Weights of a small GPT-style language model, trained from scratch on English Wikipedia: 7 heads of 64, MLP 1344 tanh GELU.
Each number is 50 + 10 x the weight over its row's rms, rounded and kept within 0 to 99. Layers, rows and columns count from 0. The size before them is the row's rms in percent of the matrix's.

# layer 10 MLP down (transposed), 1344x448, rms 0.123, rows 744-772, columns 168-223
105:60 46 58 34 62 44 61 50 55 47 54 51 51 42 67 52 27 70 59 63 42 52 80 34 47 49 30 54 48 63 53 54 78 70 31 41 51 40 59 46 43 52 46 51 45 41 23 46 44 64 44 42 50 61 52 49
096:42 39 49 43 43 30 65 71 22 60 63 52 53 59 27 40 38 51 73 74 29 57 46 39 54 40 47 65 47 66 56 61 34 45 44 57 70 41 48 46 93 58 61 37 32 47 40 54 72 41 45 61 50 68 43 39
100:35 32 53 40 50 34 63 50 53 37 38 43 58 60 52 67 51 50 45 33 37 63 38 48 57 52 46 65 33 40 51 57 51 50 51 44 59 69 67 57 47 40 48 67 39 55 62 59 54 51 53 52 83 48 40 41
100:49 64 66 53 52 40 54 44 44 53 64 50 44 59 38 35 53 44 70 52 52 58 54 54 49 40 55 40 57 49 54 39 66 57 69 51 58 43 58 34 39 51 62 49 34 23 54 51 32 46 46 57 50 51 57 54
104:62 36 45 40 46 56 60 43 65 62 55 53 56 57 39 51 40 57 55 47 50 43 35 36 47 27 55 32 58 59 71 52 56 56 34 54 46 50 28 57 70 61 32 50 39 36 49 49 56 48 61 57 35 66 57 51
105:55 47 50 72 39 49 58 36 31 19 68 53 44 59 65 25 45 32 44 58 48 55 46 38 51 53 44 71 55 66 56 52 59 63 50 58 54 42 39 35 44 63 36 23 60 51 44 58 42 55 51 56 48 30 56 40
090:54 56 63 29 65 50 46 60 40 35 55 79 59 78 51 49 59 46 59 45 41 59 43 37 65 45 51 36 46 23 44 52 48 44 37 59 48 58 45 45 51 47 44 46 58 72 41 61 30 58 51 66 55 72 51 49
105:47 50 20 43 49 55 61 47 35 47 47 38 63 48 50 45 41 42 54 53 67 40 41 49 47 40 45 44 51 52 45 56 63 48 55 51 31 53 37 62 47 62 49 57 46 45 42 45 46 50 68 64 35 50 44 42
093:46 44 56 39 54 34 75 52 54 50 54 44 48 50 64 55 47 42 47 31 56 35 44 57 48 34 60 54 43 68 65 48 39 38 62 32 46 73 50 57 49 50 55 61 76 58 68 57 61 50 46 60 54 64 35 50
097:48 53 48 70 49 42 33 58 48 50 30 51 60 37 40 69 59 63 53 48 49 38 38 71 42 55 38 49 49 42 47 55 51 47 44 40 41 54 54 82 79 41 42 35 42 43 42 51 60 49 61 39 41 43 54 60
099:61 31 62 54 51 38 40 53 48 62 42 51 35 57 65 62 57 41 40 58 67 45 38 45 48 54 53 37 66 54 56 36 44 52 34 54 42 49 53 36 29 40 43 44 42 58 62 49 41 43 61 41 56 67 47 57
103:52 29 45 64 52 32 55 49 54 52 35 43 53 49 55 44 42 69 48 58 43 38 42 53 41 40 55 48 53 50 27 39 51 48 49 23 53 44 46 46 38 63 47 53 39 41 45 41 49 47 63 78 52 38 51 43
096:36 46 53 47 49 56 46 55 52 55 28 59 59 39 39 53 41 63 55 67 49 53 40 55 65 64 57 49 54 40 34 60 37 63 74 45 67 52 54 55 30 47 38 43 35 49 48 40 34 43 42 48 32 62 41 66
104:62 59 49 73 42 36 52 47 58 49 27 58 38 53 64 57 44 55 58 50 31 45 60 51 44 50 53 44 32 67 37 58 55 50 58 62 40 51 48 55 40 40 44 60 57 63 59 43 62 37 55 38 34 67 34 49
107:55 73 61 49 53 27 63 49 57 58 55 47 40 61 47 48 52 74 42 47 36 62 58 53 56 44 65 54 70 46 50 57 55 53 54 60 52 46 40 68 37 47 63 52 37 29 31 51 53 47 64 41 61 54 57 47
093:45 58 62 66 41 43 47 40 52 55 35 54 48 39 52 46 54 47 50 42 43 67 57 30 67 56 65 61 33 49 50 28 52 48 57 44 42 48 72 65 34 43 59 62 69 56 56 45 59 59 71 44 39 47 60 38
100:45 54 37 43 41 39 36 54 38 42 50 50 34 58 55 42 47 41 67 47 55 55 64 60 53 58 58 51 58 66 31 51 59 74 46 33 36 66 43 63 67 47 37 45 54 49 74 50 54 47 47 57 46 45 62 52
100:53 52 46 56 51 43 53 55 39 54 38 56 46 35 50 46 40 55 48 40 51 63 46 46 47 45 41 54 56 50 54 52 44 54 40 42 36 43 46 30 46 60 68 61 43 57 56 48 34 47 39 62 47 69 65 59
101:44 43 48 51 41 26 41 45 35 47 49 38 56 47 56 40 63 43 40 59 41 60 56 44 55 26 37 44 40 45 39 43 45 41 61 44 46 54 56 51 32 47 49 52 51 26 20 47 53 42 44 55 60 51 46 49
103:60 29 50 40 40 36 43 47 49 29 43 41 53 34 40 47 52 58 44 67 35 49 52 49 44 72 65 64 53 57 53 47 45 47 44 50 56 50 57 52 45 49 50 54 63 50 63 58 39 68 37 16 46 40 53 39
099:37 53 44 29 40 57 67 37 47 41 47 42 56 43 40 49 56 42 60 48 37 38 50 40 68 46 48 47 25 36 55 32 58 44 51 46 53 58 53 49 46 43 55 41 54 58 49 54 52 48 63 52 54 58 42 44
104:30 51 63 37 50 30 49 53 34 34 51 41 47 58 48 41 56 61 48 44 48 37 52 60 45 32 44 46 58 53 42 56 29 49 52 38 47 48 30 51 55 42 42 60 47 40 40 36 69 51 56 37 46 69 36 39
088:48 43 35 48 62 60 36 39 53 42 41 40 55 42 59 61 59 48 61 49 38 50 53 43 33 39 49 31 76 54 50 52 61 62 35 51 44 46 43 26 49 42 61 45 65 74 57 60 56 59 39 30 49 36 37 48
100:50 43 57 36 57 52 42 56 69 52 40 54 58 55 53 43 51 29 51 62 40 47 33 57 49 36 27 40 62 54 51 27 46 52 51 36 64 56 60 52 71 67 52 39 53 56 53 65 44 51 73 48 53 53 62 52
100:39 29 25 46 65 50 63 51 51 57 39 55 41 47 55 67 36 59 53 43 39 53 31 53 32 43 59 50 59 43 39 52 59 68 32 42 32 64 64 63 45 44 32 64 52 51 60 39 59 55 53 66 38 38 56 46
102:73 41 41 62 61 46 59 53 29 41 53 45 70 65 37 41 47 53 58 54 57 47 46 43 47 55 48 50 68 47 43 53 68 51 56 51 35 47 58 59 09 38 56 50 57 53 41 50 35 44 29 47 64 68 60 70
106:54 63 45 66 62 49 62 57 49 63 47 64 65 67 51 45 43 34 68 44 66 39 40 73 46 41 50 53 46 56 50 33 56 44 66 45 44 62 54 51 46 59 44 60 57 26 48 39 53 56 55 47 56 51 51 55
105:60 42 54 52 67 48 42 60 63 47 46 38 63 44 63 45 51 68 42 47 64 49 36 63 41 46 35 55 75 45 44 28 64 35 48 48 48 55 33 63 47 48 65 34 70 73 47 48 62 53 60 71 50 44 49 43
102:41 65 63 50 49 53 63 39 72 56 67 41 50 56 41 61 46 40 66 55 59 58 57 39 46 49 54 45 56 52 65 48 49 69 48 58 59 42 57 42 38 32 39 42 48 43 47 75 55 47 47 65 65 42 38 45
# layer 10 MLP up, 1344x448, rms 0.112, rows 745-773, columns 168-223
098:59 35 50 44 44 46 32 55 49 47 60 57 56 33 58 42 57 64 35 48 30 42 74 38 43 49 46 53 52 32 43 50 45 55 27 61 63 51 45 58 52 68 32 38 30 58 47 69 70 61 40 40 66 40 55 59
099:42 53 42 48 44 35 30 55 53 69 48 50 56 43 39 42 72 51 55 69 52 39 49 53 50 44 62 53 53 50 57 46 65 39 47 57 51 50 43 29 51 56 42 61 68 48 45 57 42 51 55 43 50 44 43 33
099:51 53 40 59 47 62 55 31 28 57 47 36 72 43 40 47 46 43 38 56 49 46 56 53 51 61 47 33 45 31 63 51 69 47 49 51 50 51 43 51 37 54 38 45 64 58 57 63 55 41 57 52 40 41 50 41
102:50 56 51 46 58 50 36 58 50 55 44 41 52 50 57 60 51 52 32 46 69 43 56 42 46 49 51 68 46 60 51 52 53 56 30 62 54 48 56 45 39 42 73 44 29 63 41 44 63 43 51 41 55 30 65 54
101:41 53 59 35 60 50 42 59 56 72 45 56 53 38 43 56 26 45 43 45 53 51 42 44 58 48 58 56 49 48 40 35 57 51 36 59 19 50 32 34 42 49 65 62 57 62 42 51 39 38 39 52 51 58 60 54
093:21 52 51 40 43 63 54 73 53 61 48 57 48 42 43 39 49 61 39 43 48 45 48 43 62 35 48 40 47 69 37 38 53 59 50 72 40 55 30 56 38 48 60 57 45 33 52 53 44 46 73 59 63 40 63 47
106:49 61 56 41 60 70 59 56 66 45 48 55 46 56 48 46 48 64 42 43 37 41 52 39 46 44 52 46 38 52 34 45 51 62 37 50 43 33 62 61 57 47 57 59 59 49 76 71 43 43 50 54 45 70 70 47
095:52 52 43 61 58 59 43 54 28 43 38 42 43 53 41 47 38 53 58 50 37 45 51 54 33 42 40 57 59 44 49 51 55 44 54 66 65 65 50 58 47 56 45 56 58 59 41 54 47 51 56 51 63 58 51 42
104:74 51 39 32 58 55 40 57 58 42 74 33 64 56 46 46 49 40 48 58 53 30 46 44 40 46 50 33 55 44 31 44 48 69 46 26 45 39 60 52 46 56 59 42 59 44 48 70 38 59 50 61 53 47 41 20
097:58 46 41 51 47 53 47 50 39 86 66 37 51 32 61 54 40 43 52 42 52 63 54 62 51 54 35 41 37 49 54 54 51 29 60 40 53 45 59 46 41 40 40 41 69 35 43 52 35 59 52 54 65 47 57 31
101:57 53 50 54 46 45 61 54 48 43 40 35 37 57 50 45 45 52 46 55 32 35 60 53 35 48 50 44 29 44 32 62 57 50 53 52 62 51 42 50 40 41 68 55 53 38 43 43 53 53 63 43 44 50 42 59
097:54 55 49 59 50 47 56 48 45 44 45 75 39 42 46 53 67 40 55 47 42 60 54 40 28 33 46 48 39 53 44 56 44 48 36 59 55 41 55 39 41 49 28 72 38 32 54 56 57 49 57 41 52 58 42 60
110:64 49 40 50 64 66 61 49 43 55 43 37 54 40 52 21 60 66 49 45 38 63 62 57 43 55 36 46 54 56 25 49 68 51 54 31 23 48 51 41 30 61 35 44 60 56 43 49 51 56 46 36 45 55 50 59
102:57 46 50 50 64 52 49 55 55 46 38 51 42 45 39 53 45 56 59 54 56 62 59 55 61 59 50 57 45 45 62 55 38 39 61 53 63 52 86 62 60 64 58 45 46 31 44 58 48 61 63 52 40 61 36 52
102:33 62 58 55 41 51 81 51 49 52 48 53 34 61 44 51 44 26 42 47 40 40 46 44 52 40 35 45 46 51 35 40 48 43 34 45 44 45 43 50 40 40 45 48 47 38 32 38 55 46 45 60 34 45 61 44
101:39 45 42 43 52 41 42 53 30 56 48 62 43 43 50 29 62 51 70 60 52 47 68 52 46 46 58 49 45 53 60 49 46 69 48 34 43 53 46 41 48 57 48 59 55 52 71 52 52 59 74 36 39 61 52 45
100:58 32 45 62 49 55 42 66 30 36 46 56 51 39 42 38 42 47 36 56 59 49 51 56 47 51 54 37 47 44 33 63 53 63 55 66 46 64 38 46 41 36 31 55 56 58 52 63 41 40 57 55 50 58 59 31
093:67 53 44 50 74 66 50 43 35 47 54 48 51 48 37 47 52 38 35 45 66 48 40 34 51 60 45 48 53 40 57 50 54 51 36 57 47 55 61 35 42 55 40 51 52 57 49 53 42 52 59 62 58 59 28 57
106:61 36 45 47 56 64 60 56 53 53 42 42 49 46 49 50 58 27 61 50 61 38 50 34 62 61 41 49 65 53 33 56 64 40 30 69 66 39 38 35 42 49 46 58 58 53 58 44 34 49 43 40 68 53 40 52
099:39 67 64 51 51 54 50 46 56 75 64 39 68 47 44 64 37 55 73 48 41 69 75 28 49 40 45 51 61 45 50 51 41 34 69 62 37 52 49 30 37 48 53 68 25 68 48 44 64 48 66 58 53 45 58 48
096:54 24 59 55 49 39 42 48 49 52 50 52 50 51 63 60 49 53 60 42 65 54 43 47 57 51 52 41 53 57 46 44 54 55 34 39 51 47 41 57 58 46 67 51 61 37 52 49 42 41 58 52 48 43 52 39
093:49 55 46 37 54 39 69 54 62 63 59 48 65 42 68 42 67 56 39 64 46 56 46 39 60 43 62 55 39 67 52 63 41 56 49 48 45 28 61 65 63 55 36 54 49 46 43 70 44 60 47 50 56 53 58 34
101:50 40 54 56 54 50 63 46 64 50 49 59 57 52 56 44 69 39 50 49 49 61 56 56 36 51 52 44 56 44 60 32 50 77 46 44 59 43 51 47 57 47 52 64 45 65 49 66 42 44 59 55 56 46 39 59
097:40 33 59 38 54 31 50 63 56 58 43 45 63 18 51 65 58 55 59 60 42 44 44 37 38 66 46 49 63 48 42 46 58 61 48 53 37 63 36 46 65 52 63 39 46 58 45 57 54 62 49 54 42 54 42 73
100:45 55 61 44 37 51 53 44 59 55 49 50 25 51 47 70 63 49 43 46 41 41 55 26 38 35 57 37 40 51 37 51 47 51 43 50 51 53 51 35 43 51 41 29 60 42 33 42 48 42 42 51 46 46 58 67
104:63 49 54 45 54 49 66 49 42 48 43 73 48 29 70 43 59 36 42 49 37 33 45 43 43 58 54 65 40 59 51 41 55 48 42 62 48 50 58 44 44 69 63 51 40 43 44 40 33 40 49 56 50 62 52 47
102:30 40 35 49 37 49 45 54 45 45 58 56 57 41 55 59 41 43 39 47 42 52 70 49 66 48 53 50 48 29 51 53 54 44 38 71 34 40 60 28 52 61 26 51 40 55 53 71 64 47 70 39 57 55 61 31
105:55 54 53 44 63 53 65 38 57 64 55 50 55 42 33 48 39 44 44 45 58 46 61 52 53 69 55 63 52 53 59 51 52 42 62 40 72 59 50 58 40 42 43 59 46 40 30 42 27 37 53 45 56 50 47 44
093:51 71 54 65 50 38 38 36 64 42 77 29 48 45 24 65 46 44 58 55 48 30 49 68 63 46 40 53 42 48 61 65 47 66 59 54 41 49 69 47 48 70 55 44 45 44 35 43 34 51 51 54 46 63 56 59